Weights of a small transformer language model: width 128, untied embeddings.
Each number is 128 + 32 x the weight over its row's rms, rounded and kept within 0 to 255. Layers, rows and columns count from 0. Numbers have three digits each. The size before them is the row's rms in percent of the matrix's.

# down: layer 5 MLP down (transposed), 512x128, rms 0.129, rows 73-97, columns 0-127
# up: layer 5 MLP up, 512x128, rms 0.149, rows 74-97, columns 0-127
down73 093:081122149148144106147165195152118176126081175122169207083084112130090149149117073121121111114093194126126103089122118127112108052148146120123154118115115145133106131100181085085190139085125148150061136131146152150097128076097120120128167148153046134158156149068097162179124087113151144149129150113186127193150126126104119141135152168134122078150111124105069162102132151161121134106042
up74 092:074126143152114164126115111078145079076116184146117125094122129172048123112097103180152113086132173120103093135132143140162129079081205143135148137177115174126170130159093140155165110134118060087100152109174111130159151167118160171151108093129165127147102091112094127170131207087146192116148082133123188108076157122170111110131097181147115103128073152134151110124060130168096139134167
down74 096:118094153073084091127109117148043101134115115169112140185124135141109111197169182143123116158141212110157137136143074059112176205108090124092112103145140134111081117131137116144135129142204079137103133145167116117136094094129087053158144210118184150146111132115154136147098171102110116088122089116138130135214127117144143128123184109082151137153125142142147080091118139083123129111109
up75 088:128065157082127149061071126087079128095091141183148114133150165126104110119184102159132108141119116127098140152141117034096152115160165157119144060144130097111196152119111065126136156153113141103136124098155106089100122183157104127129165140141097150165152116123097102096095118220165124116182115198087106140159137100105125161152085168195114102125188136122147094085085124109141170147113
down75 089:135073153134110161103160115154119153126141085128129105156048139169185123074168155102131154073116104064065151133154141115123101135041187174159090130131135124113160099146133092119120136083095110064162158120155160170139199149131185104154108194112187199145138174112140108129076111145190107138150107131138112171138159110090100104145147089152118095137160139108149107122074146122105115112091
up76 099:078126143122107108161132162124151068077040099135147135152113137101087184128148143094161049186083140100088166102132105122144154138144134192108107074145109095121116129131145117208092160152104065139180179116093141101123112119131102119054162112174160149154136124125133122098117143146177105149118081166122143164170110091131137185124097145140167150084130141105111084110083096110177179177163
down76 096:158112095106104091110177172087127169139078116130123133133168112120198120170103086073086145127126162137085148078143128149228127148210120159101117129102119095163154122119105093099169104154104123117117100190137154128164144134102129091145114110076141162149097091190140127064128197115116127102128115164137101151079059088198160134126130172134185108118168153096102103155122094101099169140138
up77 097:088126068112133152087040116159123081119151122155161115103186179147135141095147091147139131198151106064113157131151137108088152164131164155073134053095137104077144081068153100147144100106066139115118151099134087126035164152100155105115129131168157126143117141130114120146117144121167171091120093163179097130135105191131141106135143143130116119140160143171092157089155169134135124172212
down77 114:132115114116124165178152144091105164066106126076136122159079076116065116101103160133131144132173162112138083163116140115101150158087144116099169078085150083080121125099084086166133180136203076155133104111128178216125167084125090157147152135145118129138131086134115089201172154095139139167142131089157139095136145200110097140144168170065097107125156137093147139100161091179125125115113
up78 083:124125028148072169120137165145074155037143078167155117149113156113101117071102090165146145184154107089125152109124142139040135082155147128114127094120170106068107171132082146112129172130104095112185127112125118149163123119078153102121114123109196141144179111153146163153102177077139147097159116123055067148127112120134101146131143105165094138137129105140128166074170092164121142118119
down78 086:155093112112123157101138179128116146152139149195131155072143154110058074097084116152150138148133134136118099182178113168141172144070098148089136142106181129164051061167066143154135132137175113208106098148161151170102191056112137077151133111119125086126122139122094130096135163143120123138156120115142136136162121082045105131139137146078126166111108111111141170118128123183140103062108
up79 100:103083082100142123133075137106130073080086194152188110120135199094135071118157137148126162129118154092095122104150170091158140091154192173059179093146115104066157109110095105095128139166124117093112096079102105091088151146136130168141066099143075114139128095159108129134170153166144158103152079182096189158125127063114155158189111128149182138108155123158136111133107149122148114108140
down79 111:105143058126140146116120120123164048074116116122146104170125162163129152100144139147093136142059080083102128126127169145179179124146208119116094097153168051112134127127152135173126102116109155129153107119116118145148152147143171168125091117129175159145070140145161161080185170145169127154141124146100133176159089117193028139104101109090124144067170147111126090129085111163174115091127
up80 098:061077193147127183085116167146141144179132171168091103103169123162106149109131124194122069088083111121114125110125132110142149149161178130118112109112129126071116142078083109106128092171143124143128206100108113120167121146098131128045170096141144149105132126084115153087134117157115131183119113208109115167130110142141116097215141162150146146154127127208108085153081123121158182144090
down80 099:151145163128133122161144144197114147178135087118075163163143151110176100137142150084161156111232148128150093172153111098110140117128168153115105130136169113134149109092184190105122054139131120069161096123168083096133134181089160160125077164092156155128112112147082066145107154103114185072125145100071099123133182096135062104150087145141071174136131148113119102154104112136105135098153
up81 091:151104104126119174156080214137045143134160122143145142114107122116112151126142128153175174067139175130105112169146084124103151155131152154098148084111126100125147072109044140167144107199198140145124125136097123121131168123127113113124178182120051123194163086119157098156107185092098058074200107128098096121116070098106146134154128160156130094140111132113145104120136140118138140082136
down81 096:115148112107071126123095063115167066103163131112117114159141146159089128091105173125077112108042134166122123149053138142178152149160140162177171108127120128086158071145175116125089143135226112106104095141138112154104122134113155143213104151164072081149119126131149159103144123148197090125106159167183109116142049139116137130095144115145138144148140154146119051156103169127114137110128
up82 102:154163112175174147115169154183085141080117117114174147122127146160084059082167153125146134170155129084155129136154152114061098183174120159060115124122182145111097122121149064098110134134160156054164147097139097117118146169091017110155145170109120132117108128107049104105116101133131138194172157113148149122107122093126145149116135090140138135064202157132129131136163112121112142132117
down82 104:130127164065138159162171115151146183100115155088116134115128114142115179136094141075143154159147125154184165163149222102096084143143100146048140154133160156126225167127137108072106114133131111162127119155131122171162143109110116103083098127135121115120061142206114087068105059131160101116108156112140165122075112127138130097148124059102103157187129104087089114154143107134122127093160
up83 105:155100130179142142131132118200135145033114117157148131108144142130068153149174157117159158137121165083156169107142088102141112109129117178011146142125133100075157145131078067114136192138142124103146172097202146086159103101138141139096129156182154108118158107156068138144130132119119138113107107113072119133150120140084120146125091128110141107078141106145110027101146137122139112170065
down83 106:129114128172121152138139149142105146134143077029143118159155117116173103165143092104176157127131153137082127091135123138070118099122152124135145074096162111105127121186165142054097144146140068085160158120135156135092177118136137104133127141108169109164161146118113088224142093116083112202172099050170065129129097105149147165181103135092179137173130123074147129143116128189103117126146
up84 105:085122147097120138151069129034121151082107156145129129112089136162089134133113101177130154100155145136114122115118108136180180088186138143116128157120147149125159112167150093111129167131107109137125126098138085067135086129132147143149146103185098130118204091125106143148173171165151070145147131139151188112078108071104136136096111176155108160112084124134153078053111148111229065107181
down84 106:103088149084134102125128180136095126115091087169033139129117126089176102154137142109120147189124129187105148120128105165107131164145128164123135084127135058114158112174088142119113153154161109129134142120155163137166159098157115152109097150106077172085189039139098164131108154174086132099114106162086100089161106079107138117150094153163165179139116140116177158085155171148036099157118
up85 085:066143161071130140124115125121089113124134098162124120132150175104144146128109120124145187151124122134072149136133127057157232085181143181123131101124136118102147111114139097184131110166138120087138159082069090119111089170130052156108129155187137149131098109140098126092195153103096080155099080137205134114164117115097137135104146155166154141122176147192126069104137099063145117168109
down85 091:120107108144063168131141117068050116096132131170146160209131116104121146089120138131119102129128089102153107134145178150140115070091150185155161150148135111115053121152102128189120175123158138119097093188162105141139134127122183097098119131073148111081138112152106140136118102112149134114158106101056129153113132162166026149130081160116122172168125110057132113133199146177102123133176
up86 100:110130151137152103164066066089149103114126193146105123140122109052135103130071140138125092163164106125092128136145158047108189101144158115079133160171132112131047169152115140138116119130182080147102143141098133134139189165137111143098167138144106140142166111118120088194116092152091077087143076109097062174136135074186155112097141115148126072145191116142133098150056140145124121121112
down86 102:114094151107066140136115138103139132163175092148151151097166109100183105142136141117065133161064040168141163157116174136203111138149120112088124106099123131183133152186086159104130138147094081130136180154131153162088087148145174107124173105113172104151152089105098158125151173074171128102108154139117084132104123111134150120161109100139189073183153128104121151175089147095103060113070
up87 104:158114152108157110109156122176118120095129133168131103110119153114157050131156136139117132178138091096100146108136082052170088122154145138116123140080140146089142074099050102134124180174140091103135107107159096099101126124118135218136059144141065136131156082152118129136194157151142128097141092120167095122153136058092145195143088168130206169090173157159142102099142099130148122131171
down87 103:120130058100074129129130067139115081092120164166113119200099045192052100139203139140192160173145117106090117099120105121126099125114109113089129168116119112077141088149100124152131170152135157126144157176106129079139136087142107159103176128135135100089125180157143094131130169099165152116136097155091179153129101146186097096146057183155122100074158132121153137153151157144160143128097
up88 115:133073084135122096076083092137092132130125127127108156144221161103105115131130055122136127130174088145173137153153167148046145162071156101104132085097169160062133114112121109146190126131145160108127076115122111093117116153156126127107105118117125113139173117160066183118100119164108068124112097132111186144116081150087160119118097131123122171154116149147088097100170160141185171210183
down88 126:214140167128103167089144097135097081100118146122132131144107156095102107128130049105098118115142074113143174184136097142151132154147128156184142213143193153128191190134101152162102130126141111156131175114088089138121091154129101115176148133147165072131100130146137112108148164165166155045101134076124102142077149080116115084145151096098121182094121135080067098127171118101079130138133
up89 083:118124129092149086094087071138098080102151112172114056084159168092143162146101134134116147143145082163122181142182092091191206096234144143110093146118115114130136132093137144156092087138091129125175125052076073131132119155134078144105141123151116144132125100139149151053136156171129108119079105126106110111167129096116146131105126120156134147134169109204149130065099094137147124169161
down89 056:119107136050139065106084137177120109127166073095114137072137156137095164130103152124103142122144093130101187110242114138180103176137174066090106117117141121135093106109176139099120140149121198110164079162149162121115130126126097085166111138115086081161165089071168081117152086139101113112121112142119124198155101143151134155132099148148180106080102122118124111115075177121115141169168
up90 109:117096121136135094116081140141105153125112168161209107114161159156118113079162130153132084176155166094105141093154090087164142121183070070097114140158064163134120120143100106057169130147123162128127109107182107125127184134170173170160099094164104117148104079131113104084090116103157092113163085171095151144142116100086131156138024176131114091123115096116113145087119183155142081159103
down90 098:139072080153168108159164173083150102119220188134147144111167157134101102104094113107109122118154159162112137080140145150119190127151169083122120124158066193135154066122170143120135171101185115085136052115095130089102123098105164117122160136124166135077144143079095120154119087130153153107139147124114110091140068097084150059117121062144126191127145158131179116163131162116098115156155
up91 103:155169167104128113100142086100121130103111098135189081133123149073113122118072185134157143118179133103098144132121140089198166136134113121128137138077146163070160110120148181117128142135067116119146141096139091171069110176150119180098117172212098140153134114113133142105186088152095179136138128073178065104148048129148146109129080162141118107160138116113154119129157113032182126133111
down91 096:170168157055109170154111132119088145147105154123137149146119135128141127095122116164155137123118114138120121113127079106153113132129199118148115138153133118145061020174142129198168114155186134091130108081128164128117084160126148133152180150152176131171121119078142127091100172095137186115071149062085085196102144059116146099079111184144167113149097154116107102116134104074114102169146
up92 114:070085075109152148154141158164154140080091164142100125135112109128055088138104095188125123140087115068123171112158140047084154125114169127121120151128128064081108145124056121166194176111100053141123153101116155079159129116145102114074120156161109127148083142106099146127135078114062112135129114132089142167154154161147123131140180209115132127085159131145183145121122139138122177174127
down92 104:134141124134105097153145089193165129180165136158142097075143110170131146119109119098163025141120093070152128099108069136175134097123117105147114178074142131151099140068094153098144162111135228112125144119131091102123161103078141107140165109150109156145110184128101165078107146148187161128070159187125122116078140081100147154143109074153119136168121121153122134120136171158156125078190
up93 115:141099144157156115052056109134082146090166087155176105120149163064124112142097158149142127116176112124118134065147090135152107107123105136104146138085140174096148138142138123143120125188140047123170102117127159127112115141104173178123077173163080120106135078080083121122092167131195098093209105137140086126162115168091146168117090106131098115149152105202179059135137149121157117125111
down93 123:150101165111181146100096127106069118129175131125119139153144168077151144150141151145101135109151117134117135158119126054143173146106079159144119137157115156138089090044094124145095171198143154088136150145142178144134125101137162166138134159128095129116134159125195120188164063081113144121131156066133117114180038073172137126126127102102139219094122125115107054130103152105076106106128
up94 093:079143132072139132140079128077090154089158125148139057128141120087115138131147167159143179135143127106170147155133119108116095094166136154086217139165098090155124124154094118146126112180191051138103113150133141105069114132176156124123154080155100131159117079161121143114180163121181218077179114114106139098067089107090122191089107159126124131126129091087107141085131126098118104089151
down94 093:108132116206122082071105151170180097141087116147170144109139092148093111116068125187123108155143159208098080152158133114110106134084083062108140145112107158127150118141038141108180161094137121173138130119157206104122119101127132142126061147128116110127168207086085155111117129131146131160109135129185097163173117144087130140160149163094116081103144131083107133142147113092135184094167
up95 097:146095129129122144031115165132125143110142104173148144078166141171127058129172078163100144108142085137105150172134145127067101124078165103104114060086104118126095112091164109109139067139135162069136181104147102105134125137109159139126151156103179129183134110036106123140137152171185164123165086193132131140071141173099150121140114151144143098173126176114169120089152131157156145111185
down95 096:127127185230165113178110162158171129149087111132081142123140100128167140115103177124138141142147193132126149155130077127124110157096174172088127121118130026168152119160097150123099093138164125113120132103180153114117201117140142068153131114122105101144109088099105125162103042159107117133117131097112064097140119146094171084136114128110131177191158086144170078115099121072103134167133
up96 112:080086102128167139144097164158144132101116137160130142098156119181106122100115156216149176143192188136155098082160169076100184111116154160107152130148112124101129079123100139106167108123106142074100125114133128124145108117102086107119141176144095121113129143105046091117167117103077121114154107124115192111103097132137179072127150232121092113107121133139129141160055154115217152103115
down96 115:064123103107096138142137163119122165176155102167088184149176085127197153165146171150126146169099181129140127115137109051074141133141129130068116092071109141126134126103095063101117068116151148097122148152144168101123090080111156118094078161141117139101066126115164131104162169139144187160080130121162196109091125160122085104158155060115133130150099123159153167138115156114179191101136
up97 096:109123080153183130167127153123084130141156196149191141101102117124077130103103123137141114112149169072129104136140109105105183104133176165076181146126093057113130142065101098120144073154098128128110135112088084141094112132096093102081174154124087132133098078112113167133159086114075092136139082135144180187078052088106142139145142150142167192071141070107119121144117167102136141129175
down97 081:148147155151081133095075096120094103131165138142177146092131100159123156052158140082187134100148067121118169073092108122103181070096111071104161164118174166117083123154100122136108163127075083167132139129123104123176125175111135159132139162110108146161162080145154110077115109155093139102172114057120152115130132160132130121121112078137135204135152129176192188092122159154201111114109